Weights of a small GPT-style language model, trained from scratch on English Wikipedia.
Size: width 256, 4 heads of 64 (1 for keys and values), MLP 1024 quick GELU, 18.9M parameters.
Each number is 500 + 40 x the weight over its row's rms, rounded and kept within 0 to 999. Layers, rows and columns count from 0. Numbers have three digits each. The size before them is the row's rms in percent of the matrix's.

# down: layer 20 MLP down (transposed), 1024x256, rms 0.0728, rows 289-335, columns 64-127
# up: layer 20 MLP up, 1024x256, rms 0.171, rows 290-335, columns 64-127
down289 067:520507483521488541444510482464494551508561459484485518452523486551539511547446465447460509480494506556512437473489491578479517566547492543481480465477528468502516547530484438452549471465457497
up290 095:474472535531520432548510497484551537441498529475480489485489481531496563635474479440561569480534468511497483480495477493428512481446608514484550505449497523533540549454546514513514468483542548
down290 100:466547485513454476532501388507450467505573510516477553492475506435534480526513594536491526499530529506502417551512455493458518523497481583507504498551460525571525460505473531527475516508510543
up291 130:491482429481430526426522508428446540480550582535442524522474497486464489491508413567497524560471514440503540527553502498477475625445455505537498487530495597482483475429580582546537523498523535
down291 129:580469493415470456477484543498530502516527508446550480453491490457556501548499500520456616564488532484490563483513496492494509554495478482499490480446532552491468445546584526530543510501556554
up292 110:568390485474472514571452492485543509488554489469462528448495507512532524483549518442496503545537494544485447449485509500501541544534516463503504552504472534492464553522555465493570516450519540
down292 114:520592478529482484534499445481428543520481506534485466531508492551484488509546525553548433480446531592442491516486488541477464564483510546424483497474523546503485495495463529463532568502477542
up293 059:467497477452440463509492431380491509481487515479499503585481549517528504493469420472518459442533544503500534447398521477450550496486486428520405384483516510499493551541483527525492409537473531
down293 061:533450523474535574477516444495440537496566528507487491460553492476497557477462540603477578564527482526471391520562517501526475499558535582489521586456467480476508525439459544443482448520428507
up294 120:499525531507427541533473509444424493496440497552557515499572463482459509465508487530447434495403500445461470462439490510498517530478510429575510541497541471556542424488452485474542495557476542
down294 125:477521490506531487515525570499540518530493484486479476476532504481471502446584533492490540533571482517502404474587521478513491498518463627500473470528457457560489498570523534434499449502480470
up295 107:423488458495471487440525483417447493506521518526518507535505572449522410548474457448547524489485466549466487495455460456521477532530537416496505466537494433440471521496450510523474556518582452
down295 106:499531552500498494480476509456467484546536519557427497501471560530462476540517485475436531458428513568462475481553447461547520466502517493485442503465565484509478488507432463490493638466518459
up296 110:540460518487537528502520507493497547530547496473508529511482508459508493524571523504443554509486541449473537562488567546539478462434549466544511566498470506534570488523505422452435528566516506
down296 101:560535536466502490505440495501576510521597531506559500504511473507545516615507518501490439489522492496532470477494509498462489516474460490474548512511497496535560546553498457540508530576476475
up297 090:494501454449462515561465498523580468491482472510491433474479482522584552498527544525515492448467461456502438551496547459451521519569511463521465543497439462452483426542547471497435536470502435
down297 093:493519533522432474437581565521513489480507513485474513481451479480441498510510529549529570487479477543498478402483427550507495440527463458468492454598473535547527550532499554557510535559516456
up298 075:605523522444514514532497478536552498486433553443545457399498490531513516508496548494483467408477481504506449548496499519426433571489437510544427451482514557468525490560466535441510495427507521
down298 077:396423532575447502487533501494521506503592549532515521552549481430466506534486459504559541565474493462481418494508503471472502476508564444424561537457526550472451525496561442515484472540439500
up299 115:489542520497443544504488536504505517564503457484525480540543496491544462528453527517520553468595490598567510543513494433458519475498512483513497558426487463527523448554597565516471484535491520
down299 119:509488509481500551510429470503511510502553453504478599474558500502483576464483515488391544500484467579539545522465442497474562488558465496421482434494563428633449487519538491521474502509455489
up300 125:468459553531555526499513486540546510483537459512455514447485542531460495495520480489511514487422549509465478465418545504442466540441459536498532514496460455558509554461506514475482541482468491
down300 139:446542431575534495554491452511481499535518530487429448522543535501492457602542454504560474510515508532429549551493514526514475522498455491415547508481518542499531544446476518473469528511506533
up301 069:519515520433484473540483455440446498469392514478485553421506492506531437531500516571496473464455547485464533488504545451528509498487475486515554403467501544475480516421489487543491506518510424
down301 071:503519506574460474546443505532558489518551443514474601549609499500474451554523539500474546459537562484452548561526461544503557514489479504517519538460439466548547543543550471471523572523517464
up302 126:576502453480465514561461518502499518549463469424519452484536427536528521433554557506558481485466541581505539504505433499520518459407452482465498527509523526444474549492577502535482538521475540
down302 137:528445476489561532510493478454528490537526514534532530521545486483513497499515456493496505486520536525487520514485428471551540535469515424467490567527487550467510459551471555522483502534494565
up303 119:565516522445494478452494522515533447555586539584510493566438497429491544505549528535513448448518510525496489421519504545516496554505469457520511518477502474533554506473446477526515498534483566
down303 119:517538517485559523480465581499485488549585477437463563509570595505539536537467495445431470457507522459570510504495566493487466525529525537428440490456517599456521481538482420469478520474444452
up304 104:477536473468507498552528522500504516429480493612531533463447473489575532467546526506506502452509433490532449530459524528482521508610557510470584459484515537476553442553529471469422535457470496
down304 103:529453544412528532512508477521528472494455528504491504425564511505554495526505491559484530525435548574574521453498483482508494497468461463537477508509562468456529495605475514519478476448585516
up305 112:462523483457586491502554520413554497442563545546531520499475473514494448496499488508468524501507500569490501538517518442554454520467564494458525478461568489496409481469512515503516533474549534
down305 117:484530441488503503459534532464434543541544435556458526503454490547570561499596482552529544517519459580474476547505454473546499455550462486569456493499464539488471499520511523604422536549520565
up306 099:525487562482513483511519494562521475557454526495485491546532519468464603542494527565534464543544481428524486468461484555460493538476454445479500461563573535447557509481471504412522587505515527
down306 101:462559506494469500451463497562515503527544504464557454445504417486450435497502599494501469463475486467505506475489478529428488499504427488467498522449468444469510536528488479542492437480477425
up307 111:431530495527472551547439492555488476492506433483460523525487473552528555533532520586437486511519511487481481520518488429512616416474500512556479548424504466519532407456538508545481565448497444
down307 114:491481429533589463493542488531530483506550513481588521477464481444478457480467524471526484445486493455523525506540530578477498492662548513442518412508522495532518543558494496503485459474466489
up308 096:475424429503461514453552463558527499543492523493469509615534505466521487490515501501480452499503530488494456500437503529528513515456500470497471469575473480523423595543546472508501477539535527
down308 094:492620537491444469535463496533574516509489557462491583568474462461477534456574482476531514487460468509460486447527479512476487512562478548555518512458524516519481563569535519474483568438438455
up309 117:477483480469524463565458481460534469449513513467501483544502500459461460518560491481567522535535522592462459500517485498535510532449468507471553510509518476472472530526541531531527526422537532
down309 103:485419508486487547534529480533505476480587478511587451531449507569476476545558568500529516538492531534521461495453415540557551598466476525465491517522458391467483556569521545537521547538542513
up310 113:464514531493519500447515515473505404480471567563480517537490519507564523489513488570491477452487402563474523471509574504456480568446453529537509607424538474494535442481520425504514478492434527
down310 112:445487490477453467522527494466529538510501494428583503446566526496558441603506511457501494534553493536469461474480538558541549515559475527457520544459561513482526589485452472487501392434487434
up311 091:480527449587449469466521410484483542449479489464433563479473494544511566567515508628494581537484456498519487505449595562512525465452471501475546523479498483450532477544530478499531505569486550
down311 097:541510515537534512521468452511524558443511437469529467471486440502499491462516512448519534506483471570510476492468546500495505497485527525519475475555425548501494503517530414517455506513479477
up312 084:525492527468399508453535500497594493495525467453486548532449482557457514490568513455479486516520429491457501504519519540554545528495552482521487502490471478461522402461551468561454539482450546
down312 086:516501525534549485517436539447469532531503530472498472471543488512504428537522565509519504480481553527553475511486458531444543430473519495443515511511460451540397514518445538463539464572520542
up313 120:569533487454569504458516496590523472470538503510435500512475541487484518472470440541475490479473512517515528547470529537487534493492399560529510590492511449448518461519560446489449502505530557
down313 121:514570539448507415523515544493571486447441480506514518535443461600543514544471487474440500559450517478540551517498564526505456495486492483526523481515494554568512565562486423408507365530571521
up314 095:489503500477410492514452504585493451530470532504475470470523498473532531575551525500515480527468447466484514488497500527448563547454511469542479509485556455536546424507456433507595485593479570
down314 090:536552467496483478558502481479503524492511523453565450514600507471465533439453457508533503474499507498417517537562524483472471509452502462503518478471483524507543506531514455440513459543501517
up315 073:453579517495501557512490483424486549488480498578536532491479474521517466484476520365561527492482529494428478463460476544504430501533475489475489525534564515546439489518495527557533530502420501
down315 073:485464496534455514483495498541536479460449466449448465489493539476506516561543523481534464479502477478485413525536577453473557539509512463400516509492548502477561472522497463507437519488564575
up316 079:423461503501519482477574542485594522453428558431504529564444483519527448469508545523433513451507575499470579516512547477485453530494469475502519530430488527502515566469490485480546495588485533
down316 077:531423510485491477527461511485476538490567453508559541453452542459497499504470502454530530474562394444478518511485513428467474476440566482563520495590506478537456505441556531549425483487522490
up317 026:499500443490545478487443466504458505574546530542482462489538443570451436478536540398473486467495496497475390458448535554476502467461520430483516515486452479478411492515445504496497461433432475
down317 028:529555517524520502432466548519478506513471468523513519467476546470528425511492502526489533541495498518490470550557480494545438491578481529470475488506536487440519490531452475540471449489504485
up318 090:546538503492499489502570527495547460479462508530486514471487501487488470491498517531495492459465516581510416504563488509534458601501538487477481589502483459550500458492504489518506479472496496
down318 090:522541495446474558467475576457461615477541545473498461419472472490500510508540478552457542503459503502493476496503461498523473512448428465508529484486380521526407470491544602485488487476467522
up319 121:512468488535499454528389504427483506518502450563514394526469426511485484492466533510491530498531522514440526531544510459486446481426460498515514513542574432477530449483512562534499492490538570
down319 122:572511471456474429504457472561448483440509516472489518455542499487529458483520475456517453471523551543457512520504519468493488475498499549480553471507538422456502512523513500527451431423526510
up320 128:489500545585535511479516436515498508536497464505473474492540493477395572477512490562526498541576547502520551464499494455509422441484513521524512451533491442524590549487502402472480450446457520
down320 119:457471515555512522487506568435504451506480529473441493448623431423476521474518470524412512519474511529453401470519593487484459466498551442534519504464527503508545389476506473502484476490417547
up321 102:495472548507504451476546465435528488497427528525502430523460494475460418430526551568485450459456445462521518591492478539521464389478509519445415515536501524524463517473483461498474511551530539
down321 099:518478516509465566551515555472517490450497452524490477566532509569509512483432522522572470510522517480530520418541539539478513554479486462488492523513500482473479418471513485467513558518477544
up322 111:521427577532500493522531506564551492486534522462445462528521442526430509445510437497423538459537508489467403506512491538537526428443518486542476448465552514509413476548546613494487471554534491
down322 104:591486483463479497536485446495467433504560524457470499398517559452426502520538535583546487531510509465509467501499490500483524561524421454532442515489554513525544489463556477506453582533487458
up323 081:546504498486577520554467473456482533532480552488540477505503436493497514522574488461476499498468440548565497547505541521475434443505575514477530528501540438551499475506599551518497465440470426
down323 087:473472518546454489467414511561538504530485549488451572550480570527552549427477556421484532509557520514534505466541433581508593518584420523455455511518515501497520443502486465488515490499519538
up324 096:547533505490492503557529463545447513556475512417528508467588488478501440457446484449551515448543480503539601515483508426555431499514537510498463463478447521486521482538475522522517475498535498
down324 088:513555455537578484562499513522532513457522514523534495528397476440512502512521497452497500502450544446422482426466520491515573470469503462479532513529557495456570548431533494492533483534497534
up325 128:528485553488566443527479435511512602540500433517529526538538490454440536504513508554454477457527506526518454520527498469449531545448477502480487482505533562565528472499509405453489479530442543
down325 125:448479470529543453513522468447566571515514460553466503582541520452525512506460545490458531572507567492568504464478485502580515498487507484461569543431481461471406520532478465486510463530524520
up326 121:501481459557497516529554541535482479486513488626461479445444497467483498444511500493575504550448580523500520487539501547472467528505508445514460489454528540538511449554561506437517440469545525
down326 126:512455496571474434476540521500588465454505463507490524539490504463497479544504469436539512539495508516500539484562443478574445472521467452498491493522585538519505489537460511467520526577508480
up327 089:486415516507521491510490415522557502519411482501471524535513465527469452479514488448484487538452533493475422513451526580470509490503478580493454467538555509503527524435610475465520554483527527
down327 100:500546564491507524496462538510478559478498551445549428509584522460560483469481555560510496529504467567522427498450514512466520512449520474496515504563524385499567498435429503502514423508441546
up328 120:477493446496478513527502559539518478434527518552449508435505536466514560518463577539499519491522471470541606518564543505498531505471486474512547494477511483531497470442529485517533492425448496
down328 122:538504503479530407417558532471509439471549517457522470540473495525584498488446441520415565462521458551506547550524483487507499557498463532534507436505533487408493544463487343447482466491514509
up329 125:555507493567506522508440472426520509506584549493595549509454541456513514489515568464453478429534431466507528444478525499560496539476540523510541505500521525484495449395441424521493467520466524
down329 116:412532479489464455556453489458499583533498447469545445501542531488566454434472533483505495449451496455428499459516533501477543534546520507538513508549535494480486459469530526570483549415477511
up330 102:524436444504468520524513535522479439480445533458449553571463485467474500493522498455568527494484522544468485530492533551616514468512508480515495514534498557512519492479454477537497494510521504
down330 103:447518460499505483493529498478598510536554476532492511499480519442533516544470484505497461490460470505476549464468551429410471440519393468534472487500477539573523483470420489537454512523449498
up331 119:461507449486491583456512477504533482527465500556466485594486466539490552591506529591463472471546558579565482428488508519448461445487507455516511487478492528519479543446545436511454552489518521
down331 112:509459483526444440520483534542579510455443486530499471455575434409521458450439529587482545479515581550504503424495466528495532476535503510523455640450458506559500566513510497599456521477529448
up332 099:534494583469522518590607508495493569557530413512439482500495479553509481512566478553512446537462506513519504443525434454515406563474522519454503537481505467415498545488506515505464430497494505
down332 094:484520463512519490470550519458562562497467522420465487485486457505470511466514519543501519499454526456429493537494547523560595485505428501484539444531471529541411532505527492544455527512453552
up333 095:483458504466496512479405564466495486550428447516530500465432502406517535528536474552570511465574485500439465550511514459493449532504493496405426536452500505456484468470496538432442551567558470
down333 105:504586495516518436486500492493568488512476589486468501493475537497530494502544595515560509498505460499535528533447549538495530516510438435429495473462482502547553495532458484451515488491588510
up334 114:537478521542520578471569501535488486455526482486414583516514490474477470500454539524515498540567521504531433516473461514483471520487552458491541521505476421561516405527612455475425586499486527
down334 103:522510462468535512496534507531447534451524482549512529508463441563553518509470453533410551560564493566497475519559468494453522500574413426437487500439425517576527500469515454563556472532497448
up335 108:503532486526516573480497428512524495470518550534445447508394522525480472568543531506486373533499477527496460525448506514520485475481474487538516515573539478475523477487544494427498537580502497
down335 112:440583479520461505535513493509469506529516461470439475538517542477461453552483398511471542458543526490524517390524506495487439500589526631525473496528508511501471503542537535497550527506471503